From a checkpoint of a small transformer trained on Wikipedia: biases.
Each number is 128 + 24 x the weight over its row's rms, rounded and kept within 0 to 255. Layers, rows and columns count from 0. Numbers have three digits each. The size before them is the row's rms in percent of the matrix's.

# q: layer 5 attention query, 64x64, rms 0.241, rows 0-46, columns 0-63
# k: layer 5 attention key, 64x64, rms 0.221, rows 0-45, columns 0-63
q0 124:082114079159142133138155133128096128115101140109139088141123176123091141129105109132154161135144149136123097120158148134127099106112145114185113101126119128137153140133102114092174145167079144
k0 115:116130152171163113134134108144165120111152127108129154113092114116173167112111121132145136138121157090138129121149113136139136066118104090162117123098070167134097115156143092157154128148134109
q1 124:154172158128147087113103155150122102132104132108127131087155090157139146122154145124129129121151153126146089168147137118142127120088094121161171140123073093147096166090130143098128111127131139
k1 122:121096114108116100073117131112109136162153104144127135110166134124141099143128143149193131118081133119131119155155163149130123160135171106147113103064146162153145125135120124103134116144084122
q2 070:108136146112146113097134141155068178135130172101124125165120096164110142147132138144111094114081138161150130097119124093117146115165155161097144154115115108136124132149115109123104097115153086
k2 070:082152202122087119141124105153127139133121191135160126121119119117110121154164110160106092135137100143110103105114139116115111144163120105125129115111123137121168147126134122120147150106063152
q3 096:123131111083131104124097139130094194093100090105132141125112102164140173178133137157135113164124107140152130108132148127130159112125131146124115149139144148153125144148076145121088124077109123
k3 101:111144179140101124116147138160133126127113162110107110125125118111137089132097120145135131153132103093157166104079075137113144160162146115132131088127177087127124130166143154149129122120104175
q4 102:103136147100097147121106159141134139169139119123105123123107118162114094167142148112092128151091136203138143149143140133089119169130142117067099172135122125123119174119118116147122123110142111
k4 100:142132158090107157166120143171103116127115161133160059110151141115103125170152134160137101141106103135132106153083112124119096114153118161157128094105120110113164125115112130121094145113125163
q5 084:146102121145102129092138150096143107088146102132090173123152112101139110135164123111170158151156105126137094140166131156091113156120152097143108129146116162108118135123073115138126137146099172
k5 085:124132116107157115100139124117150108139147068119120124081124107099108155121086167119114147134147161128144153193119115160105099148113172135153149112128140140090124127116110147163083130120164117
q6 104:142140131088125142128109121138093143100135149118138138157096176116105131153138124095137104120140116155115181113122132168101086112112124126114093115160102094121130177095189116130138180120147126
k6 110:175121106153135140163113118128166112128110156128134096168139170120155134121144115136108147117106099136124112070114144062119109102130108161134134073112168155145123128133122130142086152156137144
q7 110:135094097152119103124129171084116132132124085130106175131135165139130086132131086140119124110136140137101127101149112144124078137174136133101133141105077140143141119157108157094152165153156149
k7 119:136098116116149132124138102144160082106151114128115144071126127090108134131154118116144124111155126152140181137170175145140118116136178153122108117143105136122128118109147079122126163065148142
q8 042:142134128138112109117163154125075198077131151119132177137129084125107153125142125105147158150122121134134112132160094111131127133149170127141116130144080119143105137172088121123122104127165149
k8 040:102149178102107097079129127133152116130146131127155117092111086094106168128117155129124144116180117137120156116110146123109113156159168079135132110121172136097163118153107134156126152104138143
q9 084:137163163115160104150155152112124143147134096134109169120128112155134123141135154163107102101108144123111141079165138134084167100139155141109109103109144110102153106148150117094110111110157069
k9 082:118128152154163126108117139117128134125132152165136153104141139137115086165158094147166118096150107153170115073121153111108110157097113143095129156120137125098086124134166147147135123070101136
q10 120:121141134114131168092077111126118125136100148130157116108139097154102128134156115137114120089144132125129112131138163092117159146111088178147128127113163133136126189119098159127088126116176085
k10 124:133132176122105136132138117085098147140130139120079093147125145133157112153164159145159133141136150119134118116098060144154149164134130128109143092084118143163133117079095121140140132139096096
q11 091:141100159097116112078097100167137123154134157116104121175148142093145147116098084144130104099091152101095132144098131110112158135125124123157157128145180141114104150126118125150142160129166115
k11 097:120111117157105132176106119108086141187112141149086131103135123115109112144116145140096133134148127071093111125152123116117134153143119141135148145140104143190174144091152124142102102136161104
q12 045:177142104156148081160153153128119166087134126132124139096124121126102157118120122127148170154117131111125133118161119109147105103091120119197124115132071155139156120149101118089156120125112126
k12 039:122103127121153097045128137133144133142145138124125157078108127122140138115136143116158118108156127072103165112124177139154137173124143080104125149085136129115118139148139152155151113115148139
q13 135:107139106159096102144123125125097161068119135141105134146137148116129127084159094129141115172123128117151102133153115127183099144117170105182128113128101138146135137103095140137163117153085139
k13 134:094151121129125111112115108153111117142140104110137152157117116094103186102123138124120120131153133107139193162140112143170124098117157066159128106154171132115106122124137095122144154148087109
q14 055:129094128114165133144126135116185081171144080153111101090127112117144117149104109104112163136157116093092122163139164166120113142126121132152112160109097148159128139113100148123147122088121130
k14 054:142092098107133146094098147091132086159142105145094110113153098159159088122132117121134127157147129092128133177129145172154119118142162158140106126102078119144143107143145158142124114127172119
q15 073:129139106150081173117141122081117102136124102116106157159148154077153132141131116154165153137118119140116128149112118105115126124116149133130137118137125129128087155078149103127137204174102132
k15 077:127098107142144143190137093105155100117118117140130111101130140126099175139107147087129145118134182160141152160148104135128125142110132115162143114142160142146068117120099112133071130128157115
q16 041:119135095144099135148156141127088161141109149118116163158130142084119130087122148141128169139095118128160121156125115096129181095151157123131105103111117132127075109127154098119069116136141097
k16 037:112150173131103126133157139120126116099099094147171108100139129112077136109136119122136160121149132160138174106105162129132144166105084097140164147121173135119084117140118135135126092094107095
q17 101:109169101128080137117167115123102173142121098103119112111121148098120147145100113108168164175110150163099140123157123152124096129113119101161140102101134138107167139098134137134159132111147173
k17 107:128111126126206126090127099121124110094139133144140146112138149112138160163122142093131135113127113099101099124171119127128125080135127126157128113165149106169149102168111122167101084131164125
q18 078:123101117153089115139127106159089157099064164099122129173123178084138147126139149154136112152095102121148115103126133079155134124130140145126163175101148127164125130142138113132116133124117120
k18 081:075141174129124107139159125165120128113090128126119084155101140120092117110125137114102123147139129112136158140155115138167143159118075131160152099167163116156107161130117092118138142121076144
q19 107:151105104145106147161132106123172114112089151127125130078145107146128121174141151166108127108136123086113157137087098093163113142138133129087170179123138125147114099125153144140142133129110088
k19 106:110121087107114118128106151123117133138101149136104106132155085168139136161150149094125140157116164142116116174140133128138166166134089122084137126151121083105117167144117107068135160115106145
q20 110:119103146164155138118089150126126098104134150129150147125113086121159130150111124137136126154127076133171143093127141121103124072146087153139156130106156125159132152123142148125109145082166073
k20 109:135127144126115138093153106104162181178123136098095097125141150120150091138148119125110065116119132122143129105125108111122175133110121126125184101108136112170111145144131168123125173135093132
q21 111:104136133095153146074123095139090110144092132140106134140141108143151084139136113095107095115154139145129136144097143155114165129192133181103115131143156100097125165110147160130112113105122130
k21 102:141173129103129154169131095100155132145144124152108126146148137123142093125169102190119171121117111127121103136126101138111128115167109156121106105135142126135157093091104149101097135101068132
q22 063:155104107116145154147148159098164139133169084139105139107129124117101133143144079113142156125118130130117124165121128164144095144136169115134116123158057170129118116087139120111143108096149160
k22 066:166089083101135140112088126077129077132130110136142136122154115115112156154164117113116131135134092161127162169122166148123095148160172127137097136106131107123143123163105147142106122100157110
q23 085:115129149160119083140136119137135136130110101104112117142141144106139145126132139129162119118137133133083115175093110119129056134134125116121171153155117138095188129149106112063161155131119153
k23 081:129114083127171114135150092163105144129154150115129114068123123160100108101096128135130127134125137115087157168183148170122114139149116159113084161102139149126113128142088103134122128145132154
q24 123:123138149122111107109092130162167105145148150111120171125155101129129123155108174138140133113134101138126159132139131133117153095114119118174127152061152107134122114144070114159104164121118079
k24 120:081130143103099150109136107132111150157112130137107092109170102146159122117081133105133138165147177092122111095129111103114119151096122149144160118120133145126143180108178156152105092133124132
q25 080:142155134115098125153084092140144131120085115141138178168128121154132144118143141163127107108151146155140115145094118087142140104122145129076127124122123096108086103151168117110088128143171166
k25 081:150156125142083123174146149146118151082102118106141139147173121121129108110108148097160159122131101184133166097131165108089126131128111136113111151135165150114092136145090120115117106099106146
q26 110:125149168069138111117136136167134122114087155127127108147104123108116151146122165136139121136098108166124185065132113144104121116129136183094089159126145120144142100098129130159124110114121125
k26 122:075145143094141147152098137132148135099112142121128102153081158139133129132154129106097109097105087089131099101139125104135106155147134169165157112134167112105153171135121152158129133114104167
q27 103:149148138126125133134128157096108135110155121138134098115093137143148143140097151140147136125095146106080111153102115138111099168229103152132105158107157125128100127111116119111143097160135130
k27 107:119129106112108105156125139104119112136104168152164079128080112147128138129136112166100139127142175111108112106114141150160166095152191144105140141145092100120116106148082132146120139106139152
q28 104:128141158125110152144133173130193111104131120142145102147137119147123132121098129109145127122083134187126140100124115128153112134102095152102110082150129071125093120117112151151136181157105127
k28 117:135113104116096179175116115125110179113130122082170094132089174126146183112141145127153095109120119121168099098127094110098120149118157112136120129142129129128129153131120114101121166139141148
q29 122:115095138119140145104125116142103124156150130105149115142119109096142116138123145158117101101151090092140112148127144142099163149167162138121174167111142112138072151142118145170081102111154086
k29 115:101133163147073117128127160109108107169100122137135105127171077146123102127111129158071121159158147156141119131130089150117165128119119157118150084116122124143151100100161139126142141150094130
q30 105:124123161077129161113136122164142101157146106153128110138127079097138127137135145144105112131134100111154138162090144124095145137171149143090129154135143117102112151098151125184066129128134100
k30 102:153164137129088177171126151097108124146121119146143095140143118170115105128141136124089117155120114151113083168112096126116133161116136162115161114125135108111142120111104174128089127123069150
q31 116:170069113138109098128085110114112105145131165131125146097163103157086137108140132135166148156118107118117120116110124130143097144158099092151150111124138131189147142152132142117126113159117079
k31 119:083142113161147131084169129122103123152146124098078111111145135117148111156111121147108118179094147133113091131116170120165174120156149095127130161137120127120118161111138081106139153107146129
q32 121:125133203173136159146081108134102142148116110111125152147116128105149105092130154159156126125130156114119167100154124161138109137080128102137148135136121128133124076149102129124141078116124102
k32 122:146104113111122107087130149154097172111080157105105148138148116145092133122109133151090107102159162103160130102163129152123150097136121130135145155115177140101128144066172136134137118134129138
q33 122:151157136150131113123149102117110140106182173108135116117143149150108168145093140150176151103099083124139097099154088099123127130088110113145142085102133118136115157160112144111115165126134144
k33 124:077125124167141101104134113153143156144114130094172134078095150124172122150076148131136103092154150147141108082125086114129117158137152111119130112132126133153124134145124104148145120156162091
q34 104:114096165133184163151101132116091134146112122130109115155167096122177079134149133112104097134112131106108119158111124090129154129155094158110103145101134156149123119103152145161116168138109122
k34 103:168117108125072147139154100133144112150154141176117090167095109111086130100158112097112151119132144138130119156111105149134109145173144121120156126144116104153100145091125149099148166100112107
q35 143:142136095135108107169138159109143145119135175133116122121160129120147175138115080090143151126132136104105102130093078139138095124107136129160114106162112132144128126163097141076161166152097136
k35 126:107100101132135140156114092126140157101150125104110119069096095140139148139115147131149120138141146116111123137097167116135099123144173076125099136150135170144118150161115109101139170154177099
q36 097:116135156134146140119193100135093108130137093134157113085120104100138101129108150110120142126154108088100119176125141147138135138126097152130168117143161091130147175129128126149110171122110077
k36 098:148130120154156158104148134083123127155153137147143088135125123181137121077108115169138135130132177133120094123142047134128146149120116117111129103113134106135140074110139133108115152161125142
q37 097:116141139124092146095140115132105132143138158112139151117122125173113115122117132148110130073119160186152139113135108145169134090162113111077145080108146113133109093115169147131093135123172124
k37 099:139147136128122151129101092119121150095109141106172145152153149104140136150145119144140129104080124197130116073151139080105150090147115139111137140140132102134177136137138102116126127080107104
q38 117:123148105133093140125128144151129140151159116121137109127173151155101080125141170197072128118136119108116112135122120146125097123163155134110118101161126100128139109089158116119133093087170128
k38 121:113107142144164109147134141143074151132086124108153145104154118153085147143187112107130160117092085145146147149114133098171142100141149184125105148105131125105122097128140126094140121112119124
q39 105:178121133131113134182119149165138124127177120135121096128091151103125123122135144153112104120096115123138079086143164138139086085155154100137136132096122136119160094122159082138115108126147144
k39 100:142106142151153118107120146132090154123083118124168133157124140119119113111122111117100095128115111145135133136126181099171116099086109165097133150135099099145103185145133165168138129099096152
q40 098:139094119095124116112176125167110133076114129153152147138143112111098140118092087169130145152148116107130137140130178128103140135106133154116141164096131083130088163158121124143124171131147094
k40 099:140153159169100142124133178091138094135128121135104129117146118146156101089135162120108140126198120096111113126157119106102127179090126105146161095125090141127145111150153117113099134128104145
q41 052:157140151127136096153122148167097156077096186158127157156136072153114124129153151118138115158132125142133090100158113116109137127125153148109112135126112093129109135174117125134101075129148123
k41 053:090163160113106105092146161133131172120132127112154103120128100099136128107147156143135118118149095124126100106096174115109081150137129102125146119126146156083133164142107142112150175100085153
q42 084:106133137120089153147116148151155122181123190124137087120126129112121113111132130127121116121079131139159137167085086142163130119178112095125132135130130139127136085112156175133086147136102120
k42 091:147147118119094178173122110146087135102114119109137082143117133131123153154151125153113121153071147153115111124137131138165147105135124143118134167141152088138173182123118115094142114131085107
q43 094:186137121118126111153125131119143157145116106140125162119116166173098090148124103095079128113124144106087128120151094105145140149136111092182138134136131103151163110174100120116162141103131127
k43 105:138078129126139114113138137159109127144113148152106105139105106107126146143109110177179142139178121105121159080115121140165132129132128135108075146131148127128152136107162117097127117090190156
q44 118:075102111163126123151139118128126159063125122107124135124142163091143176132123136086156133125142137124153148100140171119138076150122127102166108104136137117117159114162135101097149102113142154
k44 103:149138136138148067083103117161160160107152124122126138124106149151135120131105121108096145163192116087132136111149127095089159104103095126142112152152139136113101116160124128172146126160122134
q45 106:093149150094144115124075141176130094144114097145139144120131129136115132097072136129088135108139124123154152157103097101147149098161106159112103130142143136164107152128151145168126122104178129
k45 113:144151133102078169121128157153123136160117126157100141158153101134129110108136109096148134109104094103110146091123142086121179157169161153131156118122104113159175088113143138134102122120118124
q46 099:159115148129150077088119106119128172113155083194094130132097146143127143147117121118070148089122116136125127146150143132124094119108152113139093147129115118136124129166176141111142165128111132